config.toml
n_head = 3
n_kv_head = 3
attn_scale = 0.177
bias = "none"
tie_embeddings = true
extras = ["capped logits"]
init_std_qkv = 0.0483
init_std_o = 0.0
init_std_down = 0.0
beta2 = 0.99
grad_clip = 0.5
Each number is 128 + 32 x the weight over its row's rms, rounded and kept within 0 to 255. Layers, rows and columns count from 0. Numbers have three digits each. The size before them is the row's rms in percent of the matrix's.

# down: layer 13 MLP down (transposed), 384x96, rms 0.0841, rows 68-77, columns 0-95
# gate: layer 13 MLP gate, 384x96, rms 0.099, rows 69-77, columns 0-95
# up: layer 13 MLP up, 384x96, rms 0.0924, rows 69-77, columns 0-95
down68 101:176117137159155111110154164103126127122147163100124091133122089101132112092070070054144223134075171126143129140195108164157141132074119081166094146162150113105127077137133116134115186118097151120127117102120167103200121157174139133139114077137098094142080143176174106066158107132165128129
gate69 096:130196132135125140131087143104098105101114174062060140066053081196128118203055101153159159127110127131143133145110159149114126153163074148098118137187128137154131160122156114121154158086130153152126132102103084128143097122175147124131098058122111147158130066103149113106053149136109142127
up69 098:152162143112120089074141142119106129142104124145091122166114141188107089117122147149120124165149047144105099106107176166102106157110117101086164178171154180163145168133113102053165160095110095130130053138139150109173097163119165158126109142109190133147197184134107151133143159118091047132
down69 099:140077129154114155115142157119128096196114170152082152135131141061108100102213087116136192164150134130146120119123086097096150106109129096157189133118149146129104127130134178107101132155109111085081096123162109114108164118115133165149138173255100123081144097124112125140150096141120153078
gate70 101:092087121117084127148136092138085110157129179113081164165110106124180131138113107095076150099109166138105143063177120137119143137102195116120113124139147109156166089132110140102146125092098093079116083218093122155138147133104167128228139122145159108159095137144204130147120182153165102072
up70 099:050085147154087140075138100139130143149121147126172129174111151220159119150051094155076086104145186164083136070069094157122119148060140105106148195141168102139100178128165160131132088144120137132128126109087129145148099139142099108109152102140128141136147116123155120105121131087175061142
down70 099:151100091151136142177083118117134139071138116186070133134082139077150088129116132101148093176165172122111153163096094147165171124134099036113118131108128124094138126163148044179149173122165053131105124110154155066133122113183140132056117112161166143126132121124118163184107108135143113159
gate71 099:179089143160142136060118045158119110177064139098134137114124124140136106129110115134103073178163142129177124169123140113108152154162154159111120088081137115171078151177136108108120131165111119094159145131018112124144112149159137174126107118121126113161129138112064114087175181163171084180
up71 102:120121125132178084108139116146064118143188116103191122136143090077108142091146120144140156158132126147167080147106137022157137166136169098051188126118181128128137132149113170135185157191135116161138125110131113124100132173085127142061131137128188120134154182068130148159099127128133139082
down71 098:197151054100141162122120169082110148126115144095127151164176111134175141175097082176083118140099087154162121183148193076105100122115191077129124101080089145092153102138123076152137058114126104187108090114146122119147112144135200127090159140111126144092134142075141123155151121136161153109
gate72 100:136112157168152102104170110064177136194136132149078097116130099100136148146104080123133087105112159127186166106162165107122131134069154138177102084105138083146137096151134134129124124083142132187176188088104088129083158110121137105123146067117116128124178166032081184136136138139113139075
up72 100:117147192086053127160168133158102121112109171159190129151095141158112139155129172185142125152142068092146121098092102115100118137132113122117116076105068151099125127147144071126186160142099100158179128178098162106131139147224125119150056126103098136069109134135087130120171155088102110135
down72 108:130147170141130183112102104151099080146080115110137137178101123130086120140106141131146158097118092088123126103119111151139159134187148222159136101065102184122141124137126095145116052096146054140186134160126087088062133115156205168113152129171131121156130164106104109164087171165138130095
gate73 112:106167137133112195108135124104119208129135153146102119161145142105116104098139150118150126102160124125166090104158156206077095165121164165101176089103100124111184129111165073101102070064178134105137156170130127095154139068071099144111146065127130156114147156089089188078117094117135146127
up73 099:092089126084161132106112067166130093097122081185117102176126145177155100073163169147139155198137136185134205112127116077151142092142120135144105103110110126176077148166138094115133137083127127160092132099144164165113132120113158115119147150130136073127101171118161108070104079121156096221
down73 100:144065160151154213118101099122103115094127145106154086104108123159124140125150142105096077159137198090068117148133128183151142135118083168122086153155112114078197121154145143144164132185143131108138108133090094160089127122106125183084086138084140173161082129059120175143152121096191097116
gate74 101:152122106124113116169088158138120080156092141118161151118093124092129100161104158123148126106143111074129071132111166093128089163100157143190124166163157191105132081178156131155084062070067145089115109171065169161120191113067101146142140175110093120162124152113167130138140158148163107077
up74 104:073082129097149164149093086073133147122105121084143210118113105153147144113081146099079106080114155159135109142148146160142140140123126115114160122118107112101123129117092133102156132151219095172151180142168120072130139063173075116159117129118163146114147090139069040106189098135089146130
down74 103:146172120079091157157124097099170131140157129062162132151111109143140096111110117088140149120212127121077096076086144156180137190165143126167150140112159132088166150183113134113161084093071116116095157134119195090109124154112164173094130131183129140104130145065142130126121032116109109125
gate75 097:132065142116145108135069146110122075160115125159083142127171124144114100239140091018147170113135163128122138047095113146107160100149139140078111179131147169170118138147158124132164117101143077114144157130134113121122098138132138176111153159125126134097120156122128113089181065132111186167
up75 089:182130153142140085163047113124149111096223111148100101052159127104122149166128173109161134098157119112103195162209140125125130118078119092136149169124052097145116177107186151155122137114154106145149140123134115112129116079144184156149104107136116135091174093084143159125102103143090102115
down75 091:099105157150150076072105064116071144115157139104169141121152085149132153119106150118142177143115115111116187084203153083135120165124132146111118129141136125188172130108189141126127114136118073109152049101131137096190169139208113104180163109107142069142108107111130185091106129102132081140
gate76 096:099111160143142155129179077093148170140112097173101161114095141121128144131150201138169096150135087162170105098139147156121116080175114128133161137151136162153036130105134105075088199149121122137152159186162102086128126133148092103048163154126062102091148133162138087135135130096092125068
up76 095:100067127133207139139091110167099144161141187166124199094116075143078120066162104113097164138174096196161166090159126117117078172132116135137079111142164152147133177133157130134114134093098123116117162105083120144118163185151155123071114116127120129118179127146106166105157124064160081161
down76 094:117119086089141082166147132129153133092105111136138108060064114101148086125133191067181119091099120124121125171181134166117110125106093158207167175151149153153157164149105173131080075096159137127125094127153157113142100114173131112142142097207089130150172093092117152130093175082156120087
gate77 096:149101091164152150154122117172140079109153162121151152082179141220104099144090094137092125113154105169179124103125091164074116132111104192103132150161101123084103128167114073130107084136102184067164090119112069146146129076093110113127133118109166101042104146124142095108100153169136146141
up77 096:124187153066106177088156081156126061131114170110129116147131132112186098092156089120147134136101180136070108134139124099116170109122190090100131101126170170091134199066171097090158098152070144153082088115123171137139107142094063121115134124156161101146124120170132171141086148156105161114
down77 099:089119167121143110108124145110124083122077134126060105124095146129147146114163104138201115180173138086138141115113146152168227132106105145087079133123155094129137102116112142133174094137083096129152116079111172107120161142095084080128198108206128125166112197168119101124112147175150149078